Part of a small language model's weights.
Size: 18 layers, width 448, 7 heads of 64, MLP 1792 SwiGLU, 61.3M parameters.
Architecture: RMSNorm after each block, rotary positions, biases, untied embeddings, capped logits.
Training: a variant of Adam for these matrices, 4506 steps.
Each number is 128 + 24 x the weight over its row's rms, rounded and kept within 0 to 255. Layers, rows and columns count from 0. Numbers have three digits each. The size before them is the row's rms in percent of the matrix's.

# v: layer 4 attention value, 448x448, rms 0.0389, rows 426-447, columns 56-111
# o: layer 4 attention output (transposed), 448x448, rms 0.0321, rows 426-447, columns 56-111
# gate: layer 4 MLP gate, 1792x448, rms 0.0479, rows 0-60, columns 56-111
# up: layer 4 MLP up, 1792x448, rms 0.0442, rows 0-59, columns 56-111
# down: layer 4 MLP down (transposed), 1792x448, rms 0.0405, rows 0-59, columns 56-111
v426 108:106134147140103131098093133191127116147139142145079137130134146111133118138147060126134117139129118110067100138153150155166163117144102131115123117140114097080138104130
o426 098:145134134154121152091127141136137132134145123126122123100128128147111112125119127157115127125121132125100113120124121112088111080133071120134123141101137147061133148140
v427 111:154120143131122141154079128132127137098130122089085157131127134094104140126135089099114122124086119167081125169138109109155186127165144098144153152091157122132151114141
o427 100:132126146124109120110110168144120130131151119139130112128128131156154132116112152139130134156141145129118092126089107118124114140113119154141127135107108136118123151087
v428 098:129122154117155118091106108130108135114094121157116072121141153136145123129140102211094137148154127116135109087111130127114051125137071139150100132123086132171136129117
o428 089:135147131148127101149146107123131118148098142101123125137112152110144129126149123105143124136121144126129116132128141126124134179133127139118115111122135116130143117153
v429 123:115113116121157121069137093110105143102125122124142080095089140151123140138128069161161101164118133131129128116153148152153114131123088133093105092131098123161132124135
o429 125:118145142144128112128145133134112102164078095126116102083119154133139140109159149101146101137162123120137110125164120123119140116136117121145109112084128100059156123175
v430 099:134122119093163126091127105161121139160097136132125086148113147116121149140092135135093142128144145145162168107105149089117083133127115125146121122120132150167121154083
o430 090:157164144112129099150138169121096123170061117117114119072128147112131137135135144050144112114126127147128104141132129156148159147137106145120126125129139137137124115201
v431 126:120101156148166123104135150077095131108132120116145125109153154139124162137118078077151138125120115137159168151137130130133130127147087089109110075177164141163140131161
o431 123:094125132134119097122131136151142107129134116120100086126112137134146124116143163148126115147126114125178099136114129133094136163104119154139102106106101080136140127098
v432 112:123122117168122141114062137139130135111130119121145136097137117133198102125151134108109145118074060152106142157149135120129122150182166119170122142105103112143185118163
o432 097:119121127092129121131126111108214117133231097127131151168121111101071118121141117181136125167106089116170152117131089103123084115077179128129135149132128125118144136081
v433 097:133117097127142114094180153096149093076148119158177139111118110155110084110124158128152134137123116107100113176133102131126167109090192156139119086124161096129145171133
o433 083:109095145107136138129119126118138107109166131146142150127128113129120110114162116171130120126099102124113155129147115130162142094123134118125117132134119119148134140123
v434 093:134148157099143151173146094150125160115105140142115155149174142138112140125094127184131111127145175122197138108134152112108114100125076137102111091132122135125135120109
o434 079:143136119138130122120141118144134137130083138107131124132123132118144132133122138095129129120162133124140122140129173142127129143144114118120122122131134129120124131167
v435 101:135130120130125141179135161116128102117157126155116141137115102139138088143119137066154119119112121150092160172119138118144168151156133120125139120136130104150116130118
o435 095:128123112130133136110138139128181140102167135124132084150139109120115103114125104148127141119145139129136137124137125124138112132129119137129158141136126160189116105065
v436 092:066149177110154143122118129169124083135108141176112155146156135124113141139079135147162091117154163108169096130122146121098125095123086104135123106149144132094087090115
o436 080:132137107150127121107139114141140134130090130116132108143131134120124120140117122122124124112146139131126126140129166148120133146133113126117128115119132122143126143133
v437 092:086137149107147165083069102101119142136086122144137145105125129135152102121108124200112131150135105130164147100108156126102083122139132111146128156102108158150113158101
o437 080:139134125122138087113149125134131122149087139104123113146117136123140120134142117100132128124151129127117117141135141133138139164124136130114137124143135121137125134150
v438 104:105109129129144157089117138213130105121126133139092132109146156126179128138101115161103124145115141145099130132168141152150161127130113145109138101106106116068120104113
o438 097:150141149119136147094115159127184137158119117131127137114123131125064135131114129174113102149122118136099125113117130141063114092118112108143131131119144132092144166153
v439 096:147158091101133138176166069115128159160096088140142134141116124151110122120141142136153103113146149096193120105073131130101076117112103154119142131159125155150096158076
o439 082:133122118132127104146166109128083130121057146111116132099143148135177144131138140049139127089146134129109115137173158146174149165186098120109128127135129129159112120181
v440 115:096114089157120133150138168139172128138161125130150161134110074126144081133128178082144169106062101151089152183123093101124094158131191124173139190106153132119135135118
o440 109:109102112093142121141129114132154122095162103129134161149155113092118122128122114139129138085103119141154178132138095110153124143085125101128161142170129135170118133102
v441 083:091157127072114157111126097120113160155111148137114109121123121140166131140099138156132121142137137120133095111107138117127108142125100117148142094094107136145098117097
o441 075:177138113110138125140149127112142140142094127115121138127137122137123113140136115084124121130109113138098120136149136152133134129135117122099144126154135134127114135170
v442 107:167117109124132109099082122108139147124149112108147095129128138132108134150151120121064122157100133159120132115120094128142136140133183127154137158083105117171148168140
o442 090:173132153134124131145120162118111120131153135125117117128118128127136133118148137133126132149098135137090109121114097118143141136137108142124121125129125141130137127134
v443 112:142112150110149135066172133094096143130159126130116116087103167135137124130135081119154120151108106131081084148158128161160156124102125117158119107122149146162132116131
o443 099:145150151137116121120120169113158111148113103149116111116119122170083110112158120145133109147089129146127108120131110125099131122094133136128116115128105104129152118134
v444 123:106112094148115123091137104124139115139139169145128139114118103127148105132127197119139139101123159130104149125115108133126108127104142132158151209149130163079163122092
o444 137:101124138107123143141105111154122164129103090144122195157135141144150171131154148122135142121111170159144142108102100109153135145144122104114175127157104086129106157117
v445 123:108161158099144100123144117157097113102130135186123151130153152159118072145101145135147094122164163117127088133127153137128131078125094117155137144091129117126136125088
o445 101:165131119165137118130141129152181139116100153114137125162125118129113122117144102124137138102114164159149139136128141125110111172150108129122159100134126128146126124123
v446 110:090113155089144101063179100099094129121089147169134134104158151150132118109112106120182121114162120117162108144116155137148127096106087117096116081174146146140131107107
o446 095:152119113169156129126161102137162119134117134118129155141121120120119107118126123114123120131095126139131146133144160147111117164134150135097124095121124110128128133132
v447 104:115131130092141131132119144167139119084127145140113170161155118133138118162091120173130114127139143134137129111165158122118172122142094122122131110076134111096129086143
o447 086:158123126132134143117139112149162142139114114117121114137127119113115131119131138126132124124165153135161129131131143135087112152121115122128139126106136131080124145136
gate0 093:088117114144137135129110130125118131150147119092170173096119086119090135111097118100114173151114086151114128153161132163111165160159118159176128090128143140184100119143
up0 091:173112129121151140129114176140145145114099128109078161147157160148122143150141152128101090136147159083135110130135125147133127116173136160124136138087145150098109129128
down0 100:128144161116121095133130115131149179120120130120115157143115145134153086131139133118164083103114146097145152124132141027149133096083152088120104151164096174097129160147
gate1 103:147096124135132157124114119135120159171142112113074146101104085152134128150138125079108148144125085110083147123152098114120120108103125134142100145139074178132082119130
up1 105:117098148095111094114144112129141130122175145146148165148138151097121151125140108107162100143147139114100147147163163122119144137151103133145157123081166127097112124141
down1 103:094149144135114153107150171157104156149127153180161176112138068164089108178122079132143154070135145117101123132118122166153108082135098145096115121138113104122123117136
gate2 098:116134160124148131118162170133143104103149115112152125101113133131122109167099180173154139139164144141155137152122133131107110106149122113127152094075103091100139153124
up2 098:146108123137127127125145160137138096142105180143153138162111108119143083157122128134107121103076130103166078147156142118135119128107132141125139134115104129118153157098
down2 090:116141107128109099147113135132168140122083116148127106144119137107096118150149110157090173192135116135139139098104147132109116112086141153150101118182131122136143161116
gate3 095:117092157104128161116142147116138140136164163122167165103108102151109118128112133143104072090140113112096135129152087163101152159095157142119151136081146113116131160132
up3 089:082104163156145154097085120113128101107124136117105167117164146086104153137125097148158152137144171095124142110111118129110146139175157117167067129124184156169106150134
down3 087:133126110116138152094120146127093131126102086149108133140128101102163123137105121104122131142142134086132129123126152150100122159171155091090133149137194107089132061138
gate4 095:129114123148135139147154124121134122119128105134140129139145174135183111101101102114137098160154110135177142109138155128117160092183112124139126158135115162145123127110
up4 098:113125139126132147210159133131120109148137135162125148091138158175131141131081094117128135083099143138123140100129155133095141140101115123114102134142084109068146143143
down4 106:124116077122146157129146140140107101140167118134149082146167148122166161152137081130116110136113108129133127090126151041140080128105128107125129139166138154141131097125
gate5 105:115120111136104157140158107119111151119133097116121136128162125138130134130115118106113157121131111136164074132123108140117139126130095148130147139103139110138148167119
up5 104:123094116157146115136126140143068103115130133151131106122128134113110143103142138098141116102126092121119118104149101148106157117119161139166138146100147099177192125098
down5 109:139142124138129146109150138120174156157114124136150113104106129107113143123103114119136119109099129127122123121127123027113138116048112157127112135125110176161122119088
gate6 100:155118152082107131150154129113119170109188119080168112125101144132142141132096118101109074093106124130149109122106129141130112133126125122098155136108120132102100119125
up6 102:155125103181172130133102122145076139132140136168154145142106138165079115144110108132154145137124135155155131107132130114094115203147172124086108111099132103108127103142
down6 101:119098144137095092122116136128085106173122143113127184135148146150114143123080090133119118183156083129123112115083128160141162141134171085148143165130081155101150175110
gate7 105:118127128127110101118133127150158134086135168133118109104169140166148170129089105142107092097120112129119147144113099144107127157127110154171123136121171146107143156145
up7 103:129101099120149140147128133165071091114131134102166125105157145094130132117148168115087126108122120150150144129128098129138137144160134117155084188136148072154145119092
down7 111:101142139117136149102147129125133126168139121127154127156105078157148125128122160139161136132156172135112108153111137211162119126152111109116148128123151151132135135147
gate8 101:120162117155070094140145123134119127101134131101131112113161106128144183150141148134144125111118124125127119141170106117156129095173121133138137147129173122158123123147
up8 104:104164097110121112116109140136120133121124107123162118102158126110115129138142105114119086117149121138134109124065129103168140166091139173151138098167139129130127131137
down8 097:153107164138144152111146170125172076106128125103156100102159128137070157109113122135134040155096197141162139090114101112089141164185115121104099130131111136098153149131
gate9 103:156141118125154166101112129129133111129144158132158130141146158144118145126080106144082135165164134067148151107114118154114142138174139087152133169133117142132154122102
up9 100:128133137130128147159124131137141076140138122115119129139121108131112110086112119087107143126105115106117084156138140096107139142133145142170121140129130130104126135117
down9 097:103118154158103126141136138129162105094166142138076114120144118110159133196134140138117112124101121139116115156120157136091168129113130104125111132150169143147112131151
gate10 113:126136143117122101157133147116097149137135162086121113118141152173174153118153111105147134095110086109126081157136121154120122117150150066161165131134110104139136120151
up10 111:102133135099104103099163195146148144165127162130159128091120097177114125100127129123125111089126097161071089188123135101152095150094146160143138152149128109119139129133
down10 101:129107106129123099142138096114122138160150123063115100144120102115125116125132124123087102112125094117139086085111104156142122125082130115137104147095180131109105127112
gate11 102:094139100130119145151105139127094099131114129109097070106169156123150123136128157100128096192122155154107156113138138114148110111102162101154116131105150155096131158099
up11 101:123131114138108126127103144165175163168134090122107146141123144115119152116141109103119138141121098100152135120136140128138146102108140147152136143118096105106114139148
down11 096:137091105112159146164052132136114152140096102101114123113127126087127105105124106137160128181138121136113163130162149124129154143090142102118146129105121123206155093109
gate12 095:086158109155176119082134077077150180119123134120134135120125087118131070123112123133129142116102104136129134129147111125125151149074059151078161122124105113154126140122
up12 098:125086133151130207128121099129092150140155139126132153089092151089109068107125152153110100094114133157156128148102142126103146139129123129142108141140096069114146119144
down12 095:158117111123168157118113103079142089138158178118136124126132125111153109127119147122125131131129134142183142164137136111094168146086117129139137130110099135119164134139
gate13 106:109161160121121143103135176096126123144116143103144110098086152128163127117125148133133108123134138087132080173161127155101083115107106138147130149128085129073158152139
up13 101:138094126118139134134115132118127126096142107127083172155095106161136170124070112094118146132123089200113112132137147105154161148150124114134140111138164118143096139114
down13 096:163098113105186162094139151127112104073142114115121162159102094145153151097128169123125110120172122153127164126157126106194114106123146113118118128146161118138115086138
gate14 109:143145097161115091105115126138116094120113144085101142124085130121157131100125120115165097127121150084129104132160127114167098164145153135127109159163117105104116137154
up14 106:140070131142144165165092127102137181124116120117074184187095132083118114133115097133113165109146109083182081096118105099123149148158150098142115126127100135129133161131
down14 101:175129149147139142088118106110142083100140141137161128125139144090125153170143121129099152085116077160103148160119184079122147121105144095144094101137161133108148123122
gate15 102:125098100097102123096183158106102153106142113114135064069120128105161122131112101085142108106123135149158115090096130125115116124122121140165154138150124153172106154118
up15 101:131131152160093112098141178097142146128140141136135110102142096168113122122118103119158095157139111082152113142144195131087099086131114117108119105132161096143135114123
down15 096:112107134118141125128132138118164166095147140161078155125122110135118120116142080139125132161138138153131126131107073148086142124127150101117137157161148085098158111172
gate16 081:139146133135133122141111159146104086121147104108161091108098109157133079153135134129138102125149111119149125140122155106093146137170104151098111128143124119177131108152
up16 086:107171121086148133136146153118141126164121128128138130145148129131144127165164093163119092110119118101113116130127124101129129098104198147213102127137152124118099123117
down16 087:140164154085147126153145100169108131102147127123134162122150128092131124138132153157115119148120104142160123144161111104116120113098135140109163131120147118095106164137
gate17 096:146103127104130129126135127131140116118130136076107119096116113158137150099150120094178103162116109119117124142106135155110132136202147126129105130128150103122159143110
up17 098:125127133152155123113140162159119157148109120106142113121157142134131141096193085125164122126160115146110110128128163131120130094070150110154116149093114095101170119155
down17 096:100130161114093127099133093123121153115141132101077118120131078133149119115095147112155155137108113095103148105134112138137097157162100187124122115087099091137122160137
gate18 090:104104148090133123173122127140098151121150108085160161142119144143122105147089134106188124135125132121186116164121161164091135149122139154176153103176096097164122087161
up18 090:140147157114099125116126153125106149143150106136111125139137148133098121131092133146142133118161087143124129111128096137133131071137095109145116072146092093119114122085
down18 092:112129128123136147098111126116143129121130126119125117165131133120135131132109137107155154120158158146142130138132117081165129113118123119150155148141144129108107161116
gate19 102:101139113145128190156114116119125146116135118113144086076095126143142136137097173161149132127164106127099110130136096115133083114137139136149142076155164174134154149096
up19 098:144127076146102162115147059078121082159119100091116061132142108169140075117184151165099117171121160142170141115118139153081098116112146126122141166132126130108161133104
down19 092:171145119135122123109127101103119117143103124096103160094160146131124141150128118124100099136118150151156140109130116222076143147162129142126131138159139104145116143086
gate20 108:101145117133111116093080136097145152094122114105153084155126150171133150152145122149145120107143139153141129131130134105114116147140113146091140102135114120106092128151
up20 107:104117086098136113080126171134128149136141121128173187126146128142113149102090123147134144098128144137125109124086145119143160160101132157085143148142132143163134132140
down20 105:141162117148153114098138140150164171123173080104168133127132114106079158119111122180112113096124131128104137125118127145149138145133118149139149137134114131160097119131
gate21 110:124076152111137093109148109164144134104131088109131103107119167114148132096124101106118153151111094124091103165141159136120114083176118138156135128137194113149146150081
up21 112:135107151138165105145127143135160144112148141118170126056114147170117097147116109119117136076151176123101161143136117083162145154177088167167104117147110105097133143117
down21 121:152114152135122110138135134112144126147139121136118131123166133127118113111126114120118097157106102100135141129106122218121142148185128134130122132112139152123137158128
gate22 089:126132100088102177130126114165136109117132107116163158102155193120148127104108140173129113101155138121117136112121121107144109116144141145121100134134122133077089125099
up22 093:141128152068123115130116078135133105135148147144120131152126102147116131162122104162128157131152137154097128119120171111133160100136098110160125086091111103098172074179
down22 097:114129112109111131134118141080128115130129113095163107124117156148110121116133139119128119117152112122082108122118108057118098130083151135113118149138165197121106127099
gate23 098:114124142089116087101159083152126132131135090133128102125150127120114108127129124123127129101137105135129134110151103137096203127110157139118191144131091164116169165100
up23 089:113129111110168114146145160132124109076146112119171112165164140100125068117154123140100178136126125153138153105141131104096138138149131133098114134090084108123108110076
down23 128:111108141113112167121137137118112151109126134150149112135139104133114133133145135087123123123140138114161133130136127009128138123110111132119099115114122129127125096129
gate24 104:101091146092101096139088095144093135118149130095100152126126143153149175114115152128070148127100119127152085126128110079133126166132091134106121139129115136154111126128
up24 100:129110149131155082162070126135144108093145131108139102157154126097117159092086061160126132109135172125122162150135120116143068114162120129108132126095140126096143117183
down24 105:144118179130110130126115140113142145099139132104111090129112093215125119132119093141152138110118156135168152164075109186119150086145151133128153149099125098111112103133
gate25 095:134169147136111091082116099141153129123134100100146145145099120152125122140106140093098148115101117137104169137125115181100120128126102147146129114106102134155110146130
up25 100:131122116061112128042107117117109156061129123141155116101102128160142155135108155117113135113125123111123088132147142127126153140112111148137141072094094136124130122147
down25 099:136180185106175124142121150096112142146125177151114110112126137135097118155119097108123155157122146153113132152106116166132095106092123087127168144147116131123133151099
gate26 101:158138135124102114117137141129079173128148102151116119122104140120125133129121152109121093120068121181104105115112124135124127108153140145080144071124116123162141205075
up26 101:141106150144131120117137142114097109103120110152140180164085093094153120103165189107163156137084124147148120071192136138109113138170174100089114121164104119143092150106
down26 107:151134153097118144106138171140166117110130171138135146113086136118110167095139125094125127112089115146116166134120116073125158112103135121153100121124096076139136095103
gate27 097:156131133149152151132076107112105173103110146121157126138110115119113129121121127146130145121155152122149113143133122184104131189105135154151154121091105167112152169153
up27 097:107121126111146136131140154157133132055121129146123157122170118179154147146136127151139123104121109121054159092177139125156135075149131140177115142154152116149113108127
down27 093:123141175094135111140164113152134154142139097160122156144091123133103098100122123118171144139139161143141136136170144069142087159113120136119110105089108127121188158109
gate28 101:110130119158141119114146129113111193153107128127112121178070104116141158157147097102155110108125104112112118126152130129144138101150157134099093105155116139131131115142
up28 097:128163149067179137128127093121071131139156108130123146138102123120115126083116164171095120152133132139110123099115156108133126121142159106093092122107154141101123174104
down28 095:113147138109113131134130091133118161149086111073160167140166145114137137111122139124098101115132115123130089107119094069145165128116150144132133125140161134110141145094
gate29 101:140099102126151118077130090121132112136156141142119119140112102159136107135109108110167104140142108150076129141068142141147144133138153126115125158118125134093172142126
up29 104:121135110091147124132095175123114134108112108130147129134147138165093108138131135139130143150090076150158131192126113118123160186179156136113158127113134150114124140083
down29 100:110120109134102122159104138108151099109111100110186094140147142154087128135138144143115095132131142079123111122142141193134130130168094134128154124108125111093163102088
gate30 100:148122112130098064146096092145140143141101126136096085150148154134137110122081134093129119138125132114139134100102129137138121109163109180146156145118141132115142141138
up30 099:114096157112093138101169147142134157104126159160118101105113105166105132113081131117141138076138160122140183128122152095115122132108140160088145106174139164153100117130
down30 099:150108136100151162145138150147175126120140149115115127117139187094134079143145096133120106144094142097137141131133154068099122118120119139137133123121122100118092131114
gate31 109:140107140140172138135121114125145137137120152114109139162126170128123180150122146142143160125113136159098106119121107104136128157087130125102156102141157179114145102137
up31 111:152112105158148141151145113132132123109140108114127107159149086157099173148131153139141113124149155135098154097093135115108138149102128144116149108114142093156115106125
down31 100:122104085116144143138111152053145126121171159113153174125152144120102104131126166110102178096146126129106131130117113086146089105127115154154138166133143127123131146104
gate32 095:147160135103130129114131107065125137162163115125116114146153124118168122160147139146129167146115069147154134125084132136131078142119145130137128093166106124109113140098
up32 095:091109123101166132138113153151127138134133122115103174120106123115163149125126138115125131110108135149149172121146089090150159162127097136125150114117144138111125130129
down32 102:102130116131140117131131121114154131118117184128112120108134139128114089106154135125143108120098149127114130128113106072167156136095122144128113144148138079131121140142
gate33 100:148124118129116123113146106107129108126114092139102079075133102121118133172159152149104125099139144207161115147099127115129132138125124103103157097125151104134088126141
up33 100:122176118154095137123113146125173135132127120142173151082166113145126091129151128161116118100134137151108114163152132105101149162104091135117114107167122139139124136110
down33 090:112122155128130153107108164144090121135126158185131111113121057181127108116113119110154067120100117092125114145124109117081153105150159132120115162107099134100127153139
gate34 105:122134140139095158143096132122153152128162091134085140125119125106133144134069120142163127152103143135094138140099134123125155118115136112160119142134120139139092088124
up34 099:152094125084127130125080148161138114097110107140119139136134140150130136144126190132128151150164137132117141129131079098147168160132091143146142134147150148118125129153
down34 099:145142088133112143152104161130161136093114111109081146119165159136154161151102142082102104122139125111077141147158113146158136128184110142114182095128098143136094099118
gate35 100:127154135107121155146122118086147152169116117095147089095120157152121132142136135151118153143095125137134145148150122122128117106084139116108152127139100143113133134113
up35 100:109139086134148094110121090123113118128086146129143099131114098135115131133118150116157137099116121150085079138104143141141107116087159159112128093136090109125145122116
down35 093:139129099128099108131110100156126165185119112140086140140146133155139126165142164117125118106141112111086123157132131137098127158135116126121144117092116137129155096111
gate36 096:126129156120201116130111161123136138094140166130071120127157129136154137112138092124131112122164080107094113106150141147104169162085088141159154127132144116124140120136
up36 098:157140120096128122078137124102108129125075145127155166134155141131091131143149190181151114121143119129142104130155115127112112122140116182124104135167118116165120091104
down36 097:124150094122098162057126127116121128113094088132114116149135130165116175126156120127100083088100110173164141115116108089144131148091108129091122105133116130110096121109
gate37 096:117124138157140168074106175083119147102139179115119094148141143121155131116121104105149096148135145114108137124134149146123149179123144153141154120128139116131116166125
up37 098:110107139165093137106090101137127128127140089088119133156105101131160096119113145150127156096146130144121107133118112125102174122120163125129088085087161147085144067119
down37 098:122159161116158160084127115149139130103149141144134087131161146095135124091118114105094116137115102161154127127133102120153140135100135105131152107121140140115150126118
gate38 108:108152160097131151157139138163129175112150135099109155135096134169118119130122094128141121120150096144158130181165102146094147094130144097130161079132141154133126112105
up38 101:145119150168116135133120102113156099153135104130121118120101088130074106118129159132113087158155151090123138139126126155176069109153123145132107120123133099082151124122
down38 107:112120145144141170126117100145133107134107106102125103091137128127121159079133146141110116119117149105136159142143119050117132093080143155121121118166111111135119131159
gate39 093:148090108118139134138119145087102154150107145125116135084106138155100150131119111141135090140174117132102122113126128157130154149133141112083138115132119141148127100157
up39 094:131123119129149123152114110098105141113144170101149143139079126117130110117105131101174097109143145099162137131132115093118097130094114118119083107157144107114117168124
down39 087:105150137092170093112152141132083113153144114103129131078144152151091124147130108118119113153133138166162112190121150140156126137120118108115125168090128164142130120108
gate40 102:149155157109110111127125138114126116120131103109100112084159153124117192135132139164112122112124078167140140103103123086114123148148129094145134129160223116107113115129
up40 104:149119121166169119149105159135103157119135144145125170182120168112104093126157108122127091173152150159120121121099139125146129098114145108125160095173110089143096141135
down40 094:131131139118111122156140124122167062106075103110127154110147134107122132131137174124121137121094131133157152150128146119151100177124114113132147112149095128019127150130
gate41 102:104081130151144143130075140096068125117113118149098128128137163145145136118145121120168196127119082167083102145116098094112148108153092168157127130094118081139161134111
up41 099:135146120130110102136103125184112113135120118135133155106141154099116144106122143153131130122154130111107080086126129115112117087178165099196112130096152120104136159149
down41 096:174100114112134082129140065172117092122128146100114137152152126132103129128147137118096129116122138164158154131152173109116113157157139164112134134076099142107102098151
gate42 095:105134146087172132117141106150086112092133118125097144112080126104128172129149130181139107117111114164118110154141196116126163115125144109122133148124122102080100138125
up42 094:122144137144198152130107160152121135145095114190111158146133102132108120138120119163130132111142133071108090096102136143121121152131124137144134120073112095076107073155
down42 091:112120107126125120164117107097141105117126106034129172129106106129158076130149116103145156147091192131112119146094109136140122121131145121114146107124154159125116114147
gate43 098:136120165145173134124132150101122124119145146097165101104114129117152098164151094156122163161104094182113120141149117151147135148152174166143128122130118116135175132146
up43 099:138110140112115113143112157096137098141113120135162106052117114098095121156103152102118141126139083176107117160149136143142186132163145119166118079104127114187131110145
down43 114:074148141120131112114126143103099124140138113123138124071130131113133114145124131136131125134147108167137138116125127240140138142186137134130134119124129054134124127147
gate44 098:094115148147138185103133110121132106078123114078161055150109174137124189110137150125151117112153100152124135101157123132132143160172142146143141124148139153136166102176
up44 099:119115111111157064156149156123154098089127075135182147114180107113125112140114158143113150106099148140118122130095080116089141163164111148124095150175158105164131131134
down44 096:165127112125111111143159204073160121105095173103108141142110112133152122132114163138112104134135165130110133134135122084154130160153114127137103154158114106106125141124
gate45 104:133098132127164130102140133148097148130157148107124153128149140128088137143080179128113158120122084120110141143113086120132180128117143124139152119109166174153146167072
up45 106:188138164121101129075135131107109096132129113153108153120112139145135084150140071100119100153114114110157108151177103115152118106086104135157108079166138133149148195117
down45 101:132125171145102110111100125097140159175144135115160098148110131125137115158139095173161077141147119108103114145118124169099117107072107109138128120135147141112133095157
gate46 095:134161106131091179105117093150133137112168123122081163165111126102131158128134118133132118136153133105131127137148100134115127138130141095107137152121101145058132115137
up46 093:151126115109127137113084174130112154143128113147117149105159122149140128122139109133144135084142147093092121150144152135100123103128135086148135138170158156102157125133
down46 096:141150118149155101174075170109139109145134150089129125115150128112133117149162137168134108128144163130102120111132142150136112111123122157156143121133136139163116158170
gate47 100:133098127120091101114093125133113136112144089136110092105154141141134114112113099103093121134131130162118061102113169201095110144198106139166124153149137150041158172107
up47 103:114111100118087122124124119118123159137134160160122160074119165177113081157070129134105132140145128132119126144139100104097102137117156114100110118148127192119099132094
down47 099:146131134108164121139132145095139107139119122156129116114144188141118167112132085110167137092118106129144090166143174122117149107139110122125131134160141110123156105130
gate48 096:115132107159121152173108155168121156162175124159166121107113167139206138136159123128130148152108069166066128162126135134113147149172135149143087126134142103132112128108
up48 095:157075118153063104159154083148195111149129119090132162146136129130145119119140126113119096123108127110136124132119100121101126130133139142151108142174113143113169191127
down48 095:198126141105131172191127135079096108138165129105183096132150116129145152132136098090125158131135113112134133106127156169122101138161146146091088110097124122149087104105
gate49 097:103107164095091121139124094144127121154132143134116106129136186109157174130130106129141156113127136127088101122161126126126136107180150141100153113127119125141133134184
up49 100:122117149161153120120126089129089095140117116157114107126147142103102155113136160160136140131165152133157149122127117082098130072149094136113126141083093092138125159120
down49 093:138128102121140111130111135144068089134075127062141173119111136108076158127136146125175106108164164154151126093103166075130119096088123141101119122107134108105152167115
gate50 105:113131123190138171153102099091148115125153135132139143119108126118143132144169109116138106168179112150129112141139155094104053194155158184151135124090125130126138114123
up50 102:122168158153134169109122117089129102115126120133143083100108109151108147128150125081138111101142093161125169158160118113144167128169128107120127120113077159095169127127
down50 096:096145136075138114103109180089127101118151084118129152098210124148122153121129125134127113117128128153131157164143128166143131126139116151122148121126185123123135125121
gate51 114:107112111157157120158173080156107116118103166144100113118102097146118147148130105105133113177147101130104072136133135136132138183153125137132170116110113108107149111136
up51 102:130148135130125134104133174151177137174121141154145121140151140115128128132119109170129150130161105121130081156113129125143129076144132163099120125126139122087174156071
down51 094:125104113116098105113115111124152153152109104102131151125137111141121140112142132126120125124123150082145119158133060172118152165134151128106149116120138152139146126115
gate52 096:120120122162129160104135151113101123104164161102068158101123135139163110135108155155118109102136160117106104147186129148094121170143108096150152174142102127124103108163
up52 094:119127149127143106054159161136098166156104132112067122106131126127147182116150128113153117115144159114123147134123132118144089095070163133152115104117157139178111117108
down52 094:141129135093173097132165131150069156126099153129057139110129100137155123091141118163154162148123167091115136131124111187105091160116135146154125138113114127113126108129
gate53 095:131114104137129169124091171103143085161132115112066117132129101096166149120159166145140117190154124140104136155073141168127153108099130089149165173131139125137147187119
up53 095:107122155120156155113108122118129157110150166125158135142148115125104131145148139109161123081142114156106143114137149167136047146145087106133119166151136169112116097156
down53 092:125122146146116137112134105112114133128104128120142173113139174127114099140149151123114112120122120152152134139111147162107114172149147134151136127155129163112105128143
gate54 086:112168121117107131122121103089105191191118150137183116129120178136139132108134132111114166152090096173101079100146098137115120109136091120089125115144182083120187052151
up54 089:133140124090152125115086114114094085112124168128104154116122163124130077102113145129158093116146130128122118088152122102128138159096152117120158131115131131107152129156
down54 091:138153129145127178133119131163122141092160072098126143143131115131172155171121138136150140096117136173139151142092069156126101130114107120092108118174170144142112087136
gate55 094:093132102154121103096132142124145131110111142094127097158168085102106124129131139142132103121139125124070119084103133155154129105134168126119138110106103126121119133077
up55 096:131126106165133094125150131097188151111113121125170107143139135163125101093189110095157123135138118084148120120116106133098129121138159149154103107091184086170101146119
down55 092:140101142114161134149108141110155139124139105149130140137128097126152114138130100172144136117140098170172135119128116116153119125147130152131134101101124125148116122093
gate56 098:119111138160132136140160133094100131132143136111125083114155101131078098106115137074177132118114171145130142102098132145140129148164121161110179140085137102167139132083
up56 102:108092153170100117123141165115088114077164138114190139135112104133116121130158065112137125149112125159106134098128127102133123135128115100121111112137117128124142110118
down56 101:116142134137090131148140131122121126150136123103120116137121136121105111123156164131171070125163161131098130142146126194135106137111130134120133145138127135086138113144
gate57 109:097149129145136172147146152106131145128161138107116169148119140109113166106128078133150153136159116115131139130162130132099100170183138134113159153127135123144119130162
up57 100:078182103140098145146125178091145133146125131137130111110128128073124146123090112124100133174121110143109139118115149136099114160121162119124176166101107126118113179179
down57 096:089095122114124131119149144110095121174107140127141094122129140098111108138111157146123157174106122153125121082112152123132127097112138120158140153093083097104144174128
gate58 094:106124122192083155069105102140123127119131102095181131120138139132162135101129118119160141172129111157130130126118120157140166125161135135127125144096141152148092115152
up58 095:136140098126119125173112130150127165120161164121098137136116136103153116127122146110095126098103166117080174116135098125112150130126121160120161081099147122122137127142
down58 099:093148126105067125159154158123085107144136124126114099141134141142149084136144119116133128130110117104102120107129085218095105152182142116148168133133155155128111101077
gate59 102:142138095163073171133096122194128153145135128113169143085150162108158130118087111112084117104134133127108151126100077130089167143148110113133149129162180160149120129092
up59 106:134127142131097103140122126145136111124114088132148105128109111099122146116139091084145148123108125145149161125152108117162128079142097154108079104211173103142132117106
down59 109:173145086143145144134128131123114115113149147167106160119141155158142120086134152132085108140125151159123140108171121223121136133174137132131134120109114114119123153122
gate60 097:107119133168120119062133139134070094147121145132166121117125145131115151112134151151130094144154080128096173139183127139095120124125117077111126122174126104127086166090